Each number is 200 + 30 x the weight over its row's rms, rounded and kept within 0 to 999. Layers, rows and columns count from 0. The size before them is the row's rms in percent of the matrix's.

# up: layer 10 MLP up, 2048x512, rms 0.0718, rows 971-1023, columns 448-511
# down: layer 10 MLP down (transposed), 2048x512, rms 0.0738, rows 971-1022, columns 448-511
up971,094,105,170,214,253,222,264,194,136,242,207,183,221,202,154,227,191,195,207,216,227,210,196,220,223,227,168,223,243,223,163,152,228,231,188,183,208,244,146,212,219,163,181,192,148,174,226,187,217,194,189,148,187,191,266,196,175,165,203,155,209,172,171,145,261
down971,097,215,182,193,180,192,113,257,233,215,203,179,215,184,203,147,176,242,202,183,152,213,225,164,186,159,224,157,230,208,183,230,239,195,164,162,228,191,199,209,247,168,242,228,187,210,234,158,189,157,202,224,194,203,178,152,170,195,229,179,211,196,232,198,166
up972,101,192,178,174,225,155,248,203,239,211,200,234,197,221,266,153,148,153,182,191,255,193,242,230,215,236,198,151,227,219,204,213,192,206,176,197,215,194,241,215,185,219,206,233,235,204,175,81,187,141,205,199,251,178,223,232,222,205,229,183,234,218,185,177,181
down972,105,202,222,207,273,140,153,163,172,181,219,192,215,200,204,182,220,257,189,193,211,245,170,174,188,186,215,162,222,258,192,190,216,201,193,214,211,158,171,169,205,204,236,202,183,194,223,158,223,246,192,196,162,265,165,201,173,247,230,244,160,217,175,207,169
up973,096,222,246,165,195,229,176,220,212,155,197,186,170,159,251,222,157,202,224,205,173,241,238,229,166,264,222,163,209,231,183,157,252,155,221,152,175,211,181,185,197,251,256,210,213,270,219,190,177,212,158,224,241,185,187,205,196,198,178,191,182,216,230,175,190
down973,098,227,190,194,161,217,188,229,211,220,173,206,216,140,215,223,206,235,208,252,214,174,176,185,199,179,222,231,196,186,188,234,202,211,211,159,214,204,148,261,233,197,197,202,207,153,166,207,205,212,209,197,239,214,223,182,220,223,192,141,229,159,215,180,197
up974,093,179,272,183,206,144,206,210,156,176,224,210,170,158,218,221,218,206,204,211,273,231,214,204,238,183,215,184,213,212,215,137,202,172,140,182,242,254,233,170,165,157,165,193,194,186,208,207,175,168,188,251,155,227,226,161,185,222,150,165,131,173,227,237,211
down974,092,215,176,213,177,170,227,190,195,203,195,148,174,201,217,177,171,237,177,234,172,165,232,184,234,224,176,191,178,177,118,219,220,252,236,177,197,185,159,258,234,218,212,195,180,205,240,161,185,220,222,217,275,235,245,231,199,174,228,187,207,224,149,222,139
up975,095,174,171,138,222,193,146,213,177,184,190,227,255,151,187,182,174,268,190,209,187,172,214,198,184,223,138,176,248,219,212,154,243,187,188,254,190,170,192,229,146,242,183,202,163,187,200,224,180,211,213,207,197,170,188,198,155,283,227,225,232,190,193,197,233
down975,096,221,208,217,181,193,227,180,169,205,210,240,188,242,108,207,156,211,236,185,134,170,214,191,184,156,196,198,248,176,217,205,166,143,261,210,190,174,162,169,91,181,164,180,168,170,205,165,232,198,214,196,213,169,177,200,191,159,246,207,221,177,204,253,163
up976,099,265,183,262,182,257,189,234,210,169,211,177,176,168,188,231,234,233,212,237,216,163,222,174,161,171,136,245,224,234,190,176,190,205,229,182,226,192,198,248,222,211,195,204,164,230,185,208,206,237,197,235,200,239,187,173,244,186,177,217,197,244,213,258,198
down976,094,207,184,131,185,179,193,150,163,189,208,147,239,130,167,147,170,173,261,168,188,181,222,223,234,211,153,212,179,145,184,173,216,155,189,143,195,221,234,152,225,197,263,208,209,211,262,148,173,163,205,190,204,148,208,164,232,188,222,242,206,205,148,165,177
up977,102,151,202,182,175,261,235,212,183,230,237,171,173,229,242,159,163,174,175,202,210,208,192,174,213,169,170,219,204,149,178,186,183,163,253,223,189,204,216,231,214,215,156,205,193,179,129,189,200,173,212,217,162,230,236,253,229,190,159,187,186,162,192,209,253
down977,106,191,182,225,199,175,251,188,204,219,235,169,199,175,154,226,247,213,209,209,163,165,189,192,196,212,193,235,203,205,155,226,188,170,188,230,198,154,221,207,164,197,193,229,251,202,195,262,194,177,200,204,197,165,190,167,202,177,197,259,207,177,161,187,227
up978,097,213,222,207,195,210,191,251,156,228,225,197,175,214,209,185,193,188,176,221,198,231,223,235,245,161,195,235,245,111,190,204,202,232,159,223,213,195,220,209,187,204,178,167,194,216,162,202,194,220,214,262,176,191,185,181,188,158,191,174,241,171,217,233,212
down978,097,237,252,260,132,200,195,209,139,201,183,160,189,173,183,198,221,219,285,209,192,214,160,160,282,187,177,174,165,211,205,239,144,200,194,230,200,179,149,252,179,176,221,210,189,251,195,144,193,177,232,178,181,222,242,189,131,201,157,213,173,136,145,220,187
up979,101,215,224,246,285,184,185,219,222,196,203,201,258,168,188,199,211,224,187,178,204,135,215,259,209,202,127,270,223,186,215,221,217,233,183,177,218,215,215,170,192,201,160,157,196,216,167,216,189,201,205,219,152,227,240,195,204,191,244,222,231,186,225,180,206
down979,107,178,162,187,145,203,111,124,246,154,173,232,169,212,228,202,218,211,195,211,172,222,226,191,242,168,210,144,180,206,196,218,206,214,241,152,181,171,228,112,215,175,252,213,156,226,248,207,211,189,148,151,198,160,164,223,183,155,228,227,218,186,174,200,202
up980,105,188,209,243,205,179,246,165,213,188,227,122,180,215,224,214,191,181,253,174,160,176,227,282,177,241,219,228,154,200,193,182,195,186,227,222,165,204,216,252,249,208,186,163,143,197,158,147,238,154,217,157,222,258,163,242,206,177,184,218,241,233,318,190,192
down980,099,211,241,242,177,143,192,190,195,186,263,154,261,202,185,169,175,208,212,206,204,183,199,193,161,233,196,167,226,215,226,237,180,229,243,150,158,184,257,193,358,179,197,230,174,215,174,202,188,243,214,220,189,240,198,229,221,190,213,210,177,211,171,213,210
up981,104,113,181,255,219,242,192,177,152,247,181,186,201,193,192,170,222,161,221,179,185,179,216,189,232,250,183,210,222,183,181,214,169,209,212,191,240,231,191,189,173,126,178,242,239,171,210,203,210,206,238,174,173,210,191,203,242,188,188,157,185,221,171,200,191
down981,108,164,222,166,165,177,202,187,199,140,162,181,190,202,214,196,194,204,205,159,196,171,177,160,189,186,200,160,222,219,150,225,158,171,232,140,214,130,194,227,172,232,226,256,169,182,226,214,156,216,186,187,218,157,247,165,215,172,199,166,221,223,185,296,223
up982,101,194,185,216,209,181,186,217,185,249,194,246,202,196,193,225,195,185,205,197,181,127,219,217,230,193,164,222,224,200,195,223,218,171,173,210,192,223,205,149,186,171,187,222,178,156,182,154,194,174,269,251,191,212,189,217,168,181,185,242,212,164,239,236,175
down982,103,178,161,182,219,253,234,235,182,219,251,197,206,197,144,264,156,156,227,168,196,197,214,167,186,205,193,195,194,213,197,200,145,188,203,191,194,163,177,221,169,219,131,153,173,203,221,231,201,223,191,224,193,193,137,172,178,200,224,230,200,193,227,215,190
up983,103,179,177,208,164,145,245,197,194,209,218,175,169,204,188,211,186,173,183,204,183,213,227,186,200,217,161,188,173,208,247,243,179,180,215,220,184,184,213,168,174,203,265,242,198,232,214,192,224,215,217,192,211,223,193,239,195,207,175,225,218,181,161,207,182
down983,108,228,218,218,136,151,182,194,194,194,161,159,229,150,250,204,214,188,205,188,182,214,173,177,215,178,223,244,209,211,175,208,307,210,160,188,237,148,189,179,136,205,183,176,158,150,206,179,145,182,200,226,202,193,218,245,205,184,174,158,210,150,193,199,146
up984,101,208,255,181,199,199,187,225,148,202,177,198,180,219,181,239,194,230,186,196,256,168,204,134,210,222,189,184,154,200,213,140,155,200,139,208,137,176,210,185,226,163,212,250,212,230,156,210,238,216,188,191,182,195,206,231,224,199,264,220,156,286,183,226,162
down984,102,236,176,140,168,201,229,174,187,208,179,170,222,187,178,146,217,217,173,210,171,232,179,201,193,166,200,187,201,196,210,200,254,183,221,212,262,168,243,234,240,285,203,191,177,151,192,212,172,145,192,156,185,213,198,184,239,194,172,202,203,186,181,146,177
up985,100,209,237,241,178,220,149,190,233,209,147,219,161,201,208,238,223,218,219,172,170,139,245,213,200,256,271,204,178,260,175,199,212,200,130,162,196,173,216,213,178,177,158,190,174,198,200,168,243,205,164,222,174,233,203,187,223,232,234,211,182,216,172,224,189
down985,100,202,194,161,173,225,216,229,199,186,210,189,256,189,168,173,238,211,154,270,180,246,190,139,170,226,178,192,263,125,197,209,236,187,204,182,224,167,224,201,211,195,195,190,223,229,194,218,167,212,260,183,181,157,201,235,243,188,201,185,190,182,172,128,238
up986,091,232,187,178,190,213,183,230,186,239,176,208,220,189,168,228,276,243,190,186,212,207,193,144,186,215,214,209,242,169,168,218,171,199,161,172,169,219,239,244,178,188,199,212,162,200,247,198,265,224,222,228,186,177,251,190,196,199,229,173,186,227,242,221,202
down986,090,202,184,194,224,175,189,184,170,187,203,182,140,158,190,170,143,143,125,179,176,208,227,157,233,185,150,128,198,223,220,223,237,173,194,195,165,172,170,235,196,199,197,152,180,198,208,186,203,212,200,208,229,152,210,172,189,206,159,216,221,254,171,177,197
up987,097,198,221,240,217,192,211,215,182,205,235,183,205,203,204,220,253,196,219,305,209,204,160,153,179,207,218,185,180,165,261,213,238,224,194,204,193,184,237,225,163,171,249,158,201,119,186,194,164,235,204,236,221,204,209,230,236,224,235,180,191,197,164,169,252
down987,109,194,184,184,201,241,219,186,203,197,243,204,229,213,196,227,209,218,202,165,205,215,174,186,186,179,188,179,235,220,222,185,214,243,109,130,223,196,179,255,170,198,212,200,164,182,182,208,142,212,177,207,146,179,259,160,209,193,178,187,213,210,140,170,220
up988,105,196,195,213,253,183,185,224,173,174,156,201,207,267,241,194,232,174,222,183,218,212,236,176,193,148,182,168,191,206,191,177,206,190,176,189,173,244,182,171,212,165,188,296,213,159,159,140,189,196,154,198,212,198,210,208,241,214,193,154,222,181,216,198,204
down988,112,213,237,186,196,189,230,221,169,213,170,224,218,202,177,147,197,172,235,251,177,189,165,178,187,210,241,170,208,171,189,210,199,218,232,190,209,234,143,249,204,223,208,216,170,209,166,145,218,155,180,155,189,223,257,175,163,236,212,203,182,153,200,212,132
up989,104,231,206,167,166,200,216,160,162,248,227,182,237,211,214,177,187,192,203,219,212,244,178,165,168,150,208,233,240,159,215,174,196,190,196,224,223,179,206,179,172,222,221,227,199,279,206,205,206,227,139,222,159,245,229,168,223,190,259,159,161,192,240,221,223
down989,100,186,203,229,250,200,219,173,256,242,166,164,147,219,190,181,167,184,232,173,184,229,152,202,133,199,204,206,194,232,199,194,133,178,185,245,196,130,190,225,206,198,198,196,209,227,202,237,241,269,179,177,244,214,264,229,189,182,139,210,201,218,165,164,227
up990,098,252,177,199,207,129,173,213,211,168,200,171,225,165,224,210,232,231,204,201,161,149,189,229,147,222,217,152,131,221,191,190,254,254,194,219,191,223,203,192,194,180,207,130,167,175,257,173,196,176,165,192,216,218,210,182,195,158,201,171,184,206,190,212,191
down990,097,180,220,158,203,219,184,254,154,257,214,248,137,222,221,153,211,172,220,185,214,186,156,206,219,191,135,169,213,224,210,200,160,207,181,180,223,191,146,188,165,187,247,177,200,198,174,199,194,194,236,198,177,194,201,223,135,180,240,133,199,185,218,197,203
up991,103,228,228,196,213,145,182,181,190,187,261,231,213,207,192,190,158,188,250,193,193,189,135,168,203,184,252,168,161,228,157,155,152,227,184,231,208,179,204,184,159,192,155,190,169,145,186,178,152,160,192,174,240,207,232,207,165,189,217,198,165,161,175,175,189
down991,110,210,174,179,249,207,221,151,202,132,231,151,247,182,177,162,210,195,159,166,224,187,196,142,198,162,181,167,219,188,258,190,216,213,193,187,209,218,207,199,162,246,216,221,196,217,226,232,233,176,233,160,202,218,218,173,241,197,200,235,236,214,194,190,197
up992,099,279,210,231,186,202,156,208,193,262,212,183,190,216,187,163,191,208,235,247,186,171,202,230,208,182,194,233,170,187,212,184,182,176,159,200,188,193,221,136,217,258,175,170,164,151,164,169,226,218,199,183,166,219,252,217,175,205,162,194,153,214,183,248,278
down992,089,205,147,167,159,167,216,194,190,230,206,205,166,197,204,238,198,192,209,191,179,274,215,204,194,192,171,146,220,196,226,204,185,185,187,221,181,245,152,221,169,192,180,235,216,208,219,237,253,226,204,242,202,222,180,182,170,205,240,188,218,181,234,150,185
up993,094,206,226,191,169,194,168,245,215,200,149,225,177,163,157,199,178,193,209,203,181,198,169,237,221,202,159,220,171,219,201,183,197,178,175,239,204,220,163,208,216,198,225,211,215,194,214,221,191,163,197,248,139,205,188,201,196,231,175,199,228,164,207,224,235
down993,092,202,249,172,134,197,196,211,229,227,203,157,151,257,196,206,251,131,118,165,209,207,176,180,182,210,215,256,229,214,170,164,225,184,188,124,164,181,192,247,190,207,164,225,180,232,171,231,187,199,196,153,172,183,157,168,204,190,195,204,234,179,181,226,203
up994,094,245,211,160,198,175,143,178,179,150,250,265,201,186,214,211,233,232,209,231,236,167,207,195,203,150,184,223,192,181,179,129,207,199,173,213,180,184,194,217,191,164,161,195,246,259,180,161,205,192,215,248,223,221,186,171,230,232,192,219,240,248,243,188,151
down994,095,186,171,156,147,246,217,215,176,219,183,196,169,186,188,181,223,181,223,202,171,214,188,163,191,203,215,225,182,220,197,194,200,207,220,157,170,236,239,246,179,189,220,237,193,206,184,241,214,208,124,113,214,192,166,171,119,204,215,190,187,159,192,216,202
up995,105,138,222,231,226,197,217,186,225,161,221,159,229,207,251,147,212,197,242,225,216,184,190,217,196,214,215,271,182,221,219,202,184,187,181,182,227,200,213,200,176,193,183,217,206,145,179,202,205,241,139,208,154,230,163,191,196,180,224,258,192,223,224,284,172
down995,102,283,123,252,150,167,249,201,167,215,225,180,175,224,187,204,194,192,221,188,194,164,206,213,204,254,239,189,205,175,192,206,230,199,197,179,176,227,222,197,235,221,179,190,171,187,200,223,223,213,240,233,172,200,102,193,159,212,222,224,207,208,238,167,175
up996,099,212,168,157,214,163,211,200,190,205,197,177,193,239,192,219,250,198,207,189,159,243,209,183,157,245,201,168,182,240,252,224,210,207,186,221,245,145,252,233,205,231,212,234,206,194,153,222,263,180,146,213,224,200,224,204,187,216,234,187,237,245,216,204,181
down996,101,237,146,162,233,205,175,187,189,178,170,152,195,171,200,195,226,251,194,193,194,156,235,141,223,260,210,198,161,121,206,195,141,222,193,181,208,242,192,254,208,189,254,219,202,177,204,189,212,182,207,199,229,169,154,175,223,217,205,140,147,196,210,228,170
up997,102,197,196,264,239,183,181,194,199,187,250,168,244,259,191,221,228,179,196,160,166,235,195,139,161,225,251,219,212,177,147,171,234,198,269,191,141,219,198,210,202,172,228,214,175,168,191,216,174,175,220,138,254,185,173,192,172,228,244,224,209,165,189,187,247
down997,097,251,182,152,176,206,209,179,225,154,180,179,218,198,204,215,238,205,236,196,203,188,227,189,181,187,194,200,178,201,220,233,179,184,173,180,233,169,204,212,178,229,210,173,208,171,204,201,238,205,210,274,193,173,172,150,204,174,158,225,210,229,170,194,236
up998,097,268,207,142,217,225,192,207,195,194,165,248,197,209,172,197,220,181,188,204,170,232,217,207,169,167,194,242,224,239,254,171,243,235,201,209,218,199,263,175,181,196,197,165,202,95,186,215,206,226,216,191,198,209,162,220,226,229,235,223,196,166,206,170,183
down998,099,206,232,196,174,185,241,221,215,159,185,226,214,196,196,201,218,164,218,199,194,182,198,216,202,220,206,206,185,171,212,177,173,214,229,185,225,232,174,208,141,209,212,155,192,244,161,221,196,196,198,184,219,172,173,284,212,169,291,188,155,218,220,224,185
up999,102,199,165,230,141,235,188,142,185,166,202,227,219,148,193,188,200,236,135,209,212,205,185,167,209,178,245,192,253,197,219,180,217,236,197,265,237,190,243,163,159,231,146,234,204,260,185,163,176,310,147,229,236,228,222,173,227,208,237,203,240,197,229,205,187
down999,104,209,170,196,169,186,201,218,210,222,224,228,155,223,169,209,208,223,125,175,218,177,188,288,100,182,176,214,184,177,237,178,200,226,217,241,231,199,216,144,157,211,186,233,221,181,178,177,240,187,184,219,218,255,250,196,146,236,142,203,210,190,164,226,224
up1000,101,226,209,188,166,211,237,166,197,235,206,219,222,228,233,175,221,113,216,205,192,169,175,201,207,189,233,214,225,155,244,200,238,192,213,185,203,170,245,156,182,143,159,167,199,184,184,201,228,230,221,186,188,201,185,235,154,256,203,222,188,193,219,203,181
down1000,101,194,223,190,199,229,185,206,211,258,159,148,208,201,160,221,155,167,226,209,192,227,172,217,208,234,183,175,184,193,148,205,169,216,210,228,188,225,179,254,179,226,210,159,184,121,250,204,212,138,152,238,227,190,150,210,221,184,265,169,133,186,175,173,198
up1001,105,180,170,175,184,214,203,240,197,198,201,195,181,166,212,175,200,138,221,204,207,159,191,221,206,256,176,177,212,204,197,214,229,235,215,162,122,187,217,209,195,155,112,204,172,213,215,173,189,175,226,217,180,185,194,187,238,217,205,227,189,200,213,191,187
down1001,110,186,210,262,168,199,163,187,228,230,232,155,176,225,215,248,211,182,143,228,193,204,210,221,205,203,177,184,180,153,212,203,168,199,223,182,138,208,156,144,254,182,201,220,121,224,239,212,206,170,246,148,208,193,155,134,179,233,172,224,171,199,159,200,227
up1002,101,200,192,147,227,248,203,198,179,220,205,225,229,204,193,193,199,187,196,190,217,190,175,202,167,225,195,232,208,181,172,243,169,196,229,179,177,136,218,119,167,185,142,214,147,194,241,193,186,161,190,183,180,200,150,208,153,205,238,232,162,143,225,201,162
down1002,103,199,200,218,199,181,230,190,170,142,154,131,229,212,202,181,211,164,162,149,172,203,151,188,201,186,193,215,222,175,193,139,233,178,181,218,171,226,219,180,226,210,160,198,180,235,195,244,195,202,193,227,190,166,135,160,243,229,202,184,208,162,213,179,176
up1003,097,190,224,231,178,200,166,238,217,248,183,180,235,184,197,171,209,206,210,203,144,147,184,221,193,143,173,217,210,173,226,191,214,151,211,222,224,197,229,165,168,216,177,181,211,215,215,279,189,201,226,202,187,178,142,157,185,204,214,199,179,188,208,229,207
down1003,097,204,157,148,176,261,203,171,201,183,170,232,216,202,206,145,162,174,162,190,209,220,160,236,157,200,239,170,188,207,215,203,223,270,175,193,205,193,200,205,210,241,205,248,172,185,244,246,193,230,213,226,182,163,156,149,257,221,224,214,186,193,135,182,185
up1004,098,235,238,210,163,183,247,225,263,187,257,164,197,174,199,232,186,180,228,158,165,252,169,194,242,234,197,193,220,213,210,217,202,155,207,183,176,215,219,178,198,250,154,200,169,234,202,181,206,244,160,168,200,172,240,228,209,182,234,206,204,197,192,156,231
down1004,096,214,168,160,251,192,148,177,200,191,226,259,141,196,197,195,211,179,190,190,187,186,219,199,189,204,241,236,213,174,167,196,219,206,205,180,197,220,245,208,171,218,265,252,206,189,242,181,216,194,195,152,229,208,198,237,188,177,183,209,218,185,185,212,176
up1005,096,221,148,227,206,132,175,211,171,220,217,214,203,244,245,242,243,197,220,195,172,193,155,235,159,217,174,186,192,179,248,153,183,192,222,212,164,236,212,212,198,199,177,208,135,136,210,232,166,201,202,217,224,181,208,242,232,180,239,240,199,209,256,169,170
down1005,105,222,218,214,190,198,204,190,259,178,186,222,235,146,201,239,183,239,164,242,143,198,229,184,252,151,223,217,227,205,225,245,193,191,190,193,212,198,164,209,186,174,146,221,143,146,233,197,239,162,166,189,212,173,252,177,216,197,165,200,139,245,180,197,240
up1006,105,218,202,214,216,231,202,256,221,249,250,170,227,258,221,202,224,141,236,220,218,142,228,160,171,217,162,208,196,189,180,213,148,192,185,219,163,225,181,223,172,218,137,181,165,173,210,216,184,192,224,162,151,216,190,209,200,170,225,172,214,184,177,234,208
down1006,102,176,201,216,201,191,152,203,209,179,141,209,194,234,168,199,200,182,211,155,200,245,208,182,194,207,180,255,223,199,246,176,166,228,151,181,213,173,162,160,182,180,189,200,233,192,159,215,217,204,224,224,188,205,228,179,208,214,154,217,233,217,166,218,223
up1007,097,209,246,157,151,190,192,173,187,178,285,216,185,171,222,172,250,216,161,242,224,232,220,151,211,163,164,189,230,227,198,153,228,232,233,192,183,157,207,200,214,185,242,194,204,170,221,205,235,216,197,259,185,165,208,258,182,219,206,150,167,143,182,184,190
down1007,104,231,211,223,246,153,201,159,224,204,133,244,208,134,164,252,232,190,200,219,175,168,238,249,215,243,158,196,273,166,192,225,189,172,269,158,207,209,214,188,166,169,182,206,164,204,216,216,208,166,178,252,247,228,198,158,252,200,146,227,198,215,247,201,194
up1008,102,215,207,250,214,215,204,236,187,260,177,161,222,206,200,276,202,194,204,193,228,189,194,220,212,197,197,174,205,201,181,192,203,255,238,238,177,207,188,165,203,159,230,229,173,232,179,204,195,266,159,191,239,240,180,229,242,155,157,234,251,162,202,223,183
down1008,103,194,231,208,229,182,144,198,161,169,219,211,184,220,233,198,184,184,194,173,185,168,144,153,184,190,216,178,137,167,173,218,193,143,193,202,144,202,184,254,289,221,194,219,209,261,268,244,192,208,183,196,174,214,212,229,203,178,207,208,194,201,184,193,140
up1009,104,180,210,203,195,182,178,199,234,207,249,134,175,182,167,261,243,232,179,192,204,148,187,206,151,228,158,193,248,195,228,176,121,235,165,178,225,270,201,182,173,199,150,177,149,231,200,198,143,195,194,221,219,182,229,196,222,249,173,235,190,137,175,207,166
down1009,090,189,245,198,193,233,176,203,122,211,246,221,198,149,179,213,227,196,194,166,221,200,205,188,129,199,201,212,178,171,231,152,222,204,228,238,217,165,153,193,202,247,190,201,204,227,179,216,203,225,201,192,137,260,200,248,178,170,215,235,215,218,157,144,195
up1010,093,203,269,213,185,202,221,189,188,172,272,184,236,227,224,208,209,140,224,233,199,237,193,247,251,146,228,170,98,179,208,182,175,179,188,187,181,220,204,175,156,272,224,222,176,189,261,170,160,172,196,256,216,217,205,221,133,198,228,183,193,146,243,163,215
down1010,088,241,156,204,210,188,213,184,173,213,148,190,174,171,193,193,207,256,265,221,193,156,197,176,221,184,205,159,319,225,177,179,265,204,208,204,170,119,176,170,143,158,199,184,203,179,205,228,215,216,197,152,200,245,198,168,243,138,199,201,257,191,162,187,215
up1011,100,189,244,206,243,206,251,197,236,177,235,254,228,176,208,188,136,213,236,196,234,202,191,230,261,199,162,220,174,180,234,188,225,203,210,155,218,213,117,193,170,164,200,211,220,243,162,211,218,218,169,213,231,228,166,183,220,199,170,156,225,169,231,213,225
down1011,097,221,208,178,152,222,181,223,188,197,232,210,208,248,214,139,207,195,166,186,215,213,204,231,192,176,150,193,227,243,213,178,200,196,104,201,147,163,167,208,154,251,185,235,193,206,215,148,174,203,189,192,210,142,245,278,179,232,222,224,207,207,205,229,194
up1012,099,188,230,254,173,205,262,204,167,143,220,253,218,223,142,246,173,170,176,239,184,221,193,226,169,223,213,239,213,182,220,196,154,201,215,230,204,193,186,213,199,213,196,198,195,187,168,184,211,191,194,217,207,197,247,203,186,155,222,193,216,216,205,167,209
down1012,090,186,208,225,191,261,233,161,201,234,212,196,174,156,241,154,158,166,168,197,217,161,251,190,197,177,189,209,211,181,146,207,202,134,192,160,223,189,215,193,206,223,177,221,183,223,172,146,134,198,132,247,157,212,206,211,186,188,153,217,185,250,170,194,184
up1013,092,194,207,157,215,157,201,202,208,249,209,211,202,222,176,219,173,195,230,182,232,224,208,217,204,189,221,226,181,179,213,172,219,170,202,225,231,206,173,220,120,187,197,213,184,177,220,186,266,227,234,194,186,162,191,193,214,218,183,202,197,195,159,175,158
down1013,093,211,195,194,173,229,200,209,207,151,226,242,213,196,176,214,182,202,163,238,166,181,210,208,165,230,184,191,225,204,214,238,212,166,200,186,187,133,196,200,214,233,200,150,231,225,192,172,189,168,189,250,234,194,194,158,214,174,211,216,205,186,141,192,201
up1014,101,211,161,314,214,165,166,216,233,179,214,204,221,240,189,187,251,213,192,212,239,236,225,226,220,186,205,205,154,207,154,203,195,278,252,179,249,251,229,209,235,146,213,184,185,222,164,186,237,197,189,166,233,159,175,198,184,192,194,223,169,223,211,188,188
down1014,098,140,216,206,221,213,181,174,189,150,184,119,230,211,170,164,195,238,156,214,243,192,191,199,201,202,172,181,198,274,160,222,211,179,201,162,188,186,241,202,163,209,186,191,191,209,225,211,183,188,166,202,218,178,184,197,158,218,212,205,210,217,213,175,229
up1015,096,181,228,255,253,204,132,227,193,173,148,165,220,236,218,237,194,211,230,229,165,180,222,214,147,232,217,204,226,245,217,201,200,132,183,219,193,268,214,145,201,158,200,187,210,242,211,279,226,189,204,206,261,199,205,208,211,176,250,204,168,246,178,204,240
down1015,098,208,148,168,208,223,224,194,264,232,205,200,190,211,201,213,212,186,210,148,270,234,222,228,194,184,226,181,206,241,174,193,180,245,213,218,209,174,148,203,171,173,177,236,173,216,158,169,244,169,235,236,178,161,214,193,242,223,193,207,220,146,228,167,205
up1016,105,228,168,286,213,187,177,183,169,232,192,174,169,182,201,216,214,162,179,188,185,267,170,259,190,171,228,229,187,207,226,174,264,151,208,223,160,162,200,196,178,202,189,241,196,191,219,214,209,191,184,185,168,198,158,226,226,160,212,267,172,197,255,260,196
down1016,110,199,156,201,185,185,182,153,176,215,207,179,148,164,191,212,180,252,201,156,193,212,224,134,125,170,219,225,181,162,188,212,222,172,149,188,206,166,206,189,206,145,206,175,212,228,195,196,175,182,162,119,273,198,182,171,151,202,177,201,204,186,135,187,184
up1017,096,165,203,249,203,196,197,265,167,191,154,222,260,191,227,139,124,173,199,209,209,168,205,163,202,170,230,151,164,235,170,217,226,210,177,177,142,143,223,240,182,225,226,217,187,269,219,214,187,205,237,178,192,230,192,246,198,215,206,256,206,216,195,207,226
down1017,097,214,256,193,235,204,216,221,223,150,189,232,177,162,228,174,232,132,169,201,213,157,154,183,196,172,202,237,200,167,178,222,213,204,193,222,192,188,172,257,200,205,195,212,157,133,214,165,197,179,164,165,221,185,208,195,256,187,192,196,208,147,222,208,116
up1018,094,187,187,142,152,257,185,167,226,187,223,224,182,193,161,246,150,175,158,206,167,198,212,175,207,225,225,204,217,197,139,246,229,176,211,232,152,135,201,249,171,211,187,200,192,263,239,203,155,178,226,206,196,172,189,204,170,157,208,199,173,192,189,186,196
down1018,094,163,215,249,231,152,191,185,149,227,210,161,159,210,181,196,182,204,193,210,250,201,228,196,216,199,223,191,209,241,210,182,192,191,186,251,226,237,208,183,151,237,201,151,193,148,196,210,219,212,215,174,171,186,145,191,186,213,195,209,151,193,226,237,200
up1019,104,179,186,203,171,148,219,195,163,253,194,162,175,188,190,177,259,198,209,228,165,201,232,204,187,222,153,200,226,223,145,224,146,217,212,157,177,149,173,228,229,227,181,202,219,176,192,182,179,249,151,175,229,201,145,227,200,173,205,239,198,182,181,231,147
down1019,100,175,215,276,156,203,213,148,194,162,179,193,182,164,196,197,204,217,198,143,180,184,165,197,146,204,196,238,195,220,175,145,167,206,216,214,230,152,164,231,181,192,240,196,208,207,225,217,197,179,222,152,233,200,193,185,174,156,239,240,147,238,196,211,172
up1020,100,178,184,129,249,215,189,164,198,161,195,195,196,189,207,228,204,218,170,217,205,224,249,218,146,160,205,188,229,183,138,160,238,192,194,214,149,200,136,162,129,164,166,227,193,229,194,207,144,185,187,203,198,211,234,202,215,221,180,194,193,197,203,188,237
down1020,101,180,113,174,195,141,219,198,213,224,214,147,187,182,130,197,198,201,216,177,154,201,201,199,214,178,226,152,225,195,188,146,232,172,192,188,226,218,163,169,249,181,172,199,257,145,230,154,199,190,240,180,228,184,181,218,192,208,271,233,185,198,161,168,219
up1021,105,205,122,272,178,221,190,162,201,168,223,210,224,206,204,208,234,184,178,196,207,158,203,253,197,151,237,216,221,213,188,164,216,213,232,139,222,202,234,192,143,153,228,139,151,195,171,176,199,249,216,162,171,245,199,234,186,179,227,196,209,208,214,211,190
down1021,096,175,211,183,178,133,180,179,239,248,237,196,195,181,218,176,153,222,226,180,221,225,216,216,263,220,207,228,184,174,220,235,237,223,208,199,155,187,190,141,188,162,199,183,232,181,165,273,217,183,193,220,203,162,231,166,171,155,226,221,206,218,183,199,205
up1022,099,233,187,185,212,186,227,205,149,147,242,212,240,264,187,191,233,166,209,194,209,207,248,233,232,225,212,235,180,204,233,208,185,194,192,103,231,201,174,161,183,184,119,198,202,205,202,255,212,184,240,207,219,215,254,191,218,199,164,188,197,196,244,236,216
down1022,098,231,198,261,205,227,245,234,197,199,203,210,227,172,210,181,211,255,210,217,238,178,238,228,186,162,180,186,186,164,196,230,232,161,129,169,191,208,174,205,210,187,243,208,201,155,189,177,219,165,219,219,185,195,225,173,193,177,222,247,165,203,241,209,179
up1023,102,217,259,169,212,215,189,156,164,189,197,171,288,154,244,231,250,208,188,193,250,213,213,166,205,162,169,249,200,203,200,190,179,200,206,203,239,159,242,220,202,223,220,155,244,180,192,208,221,146,177,195,202,175,216,223,191,209,200,185,244,167,193,211,237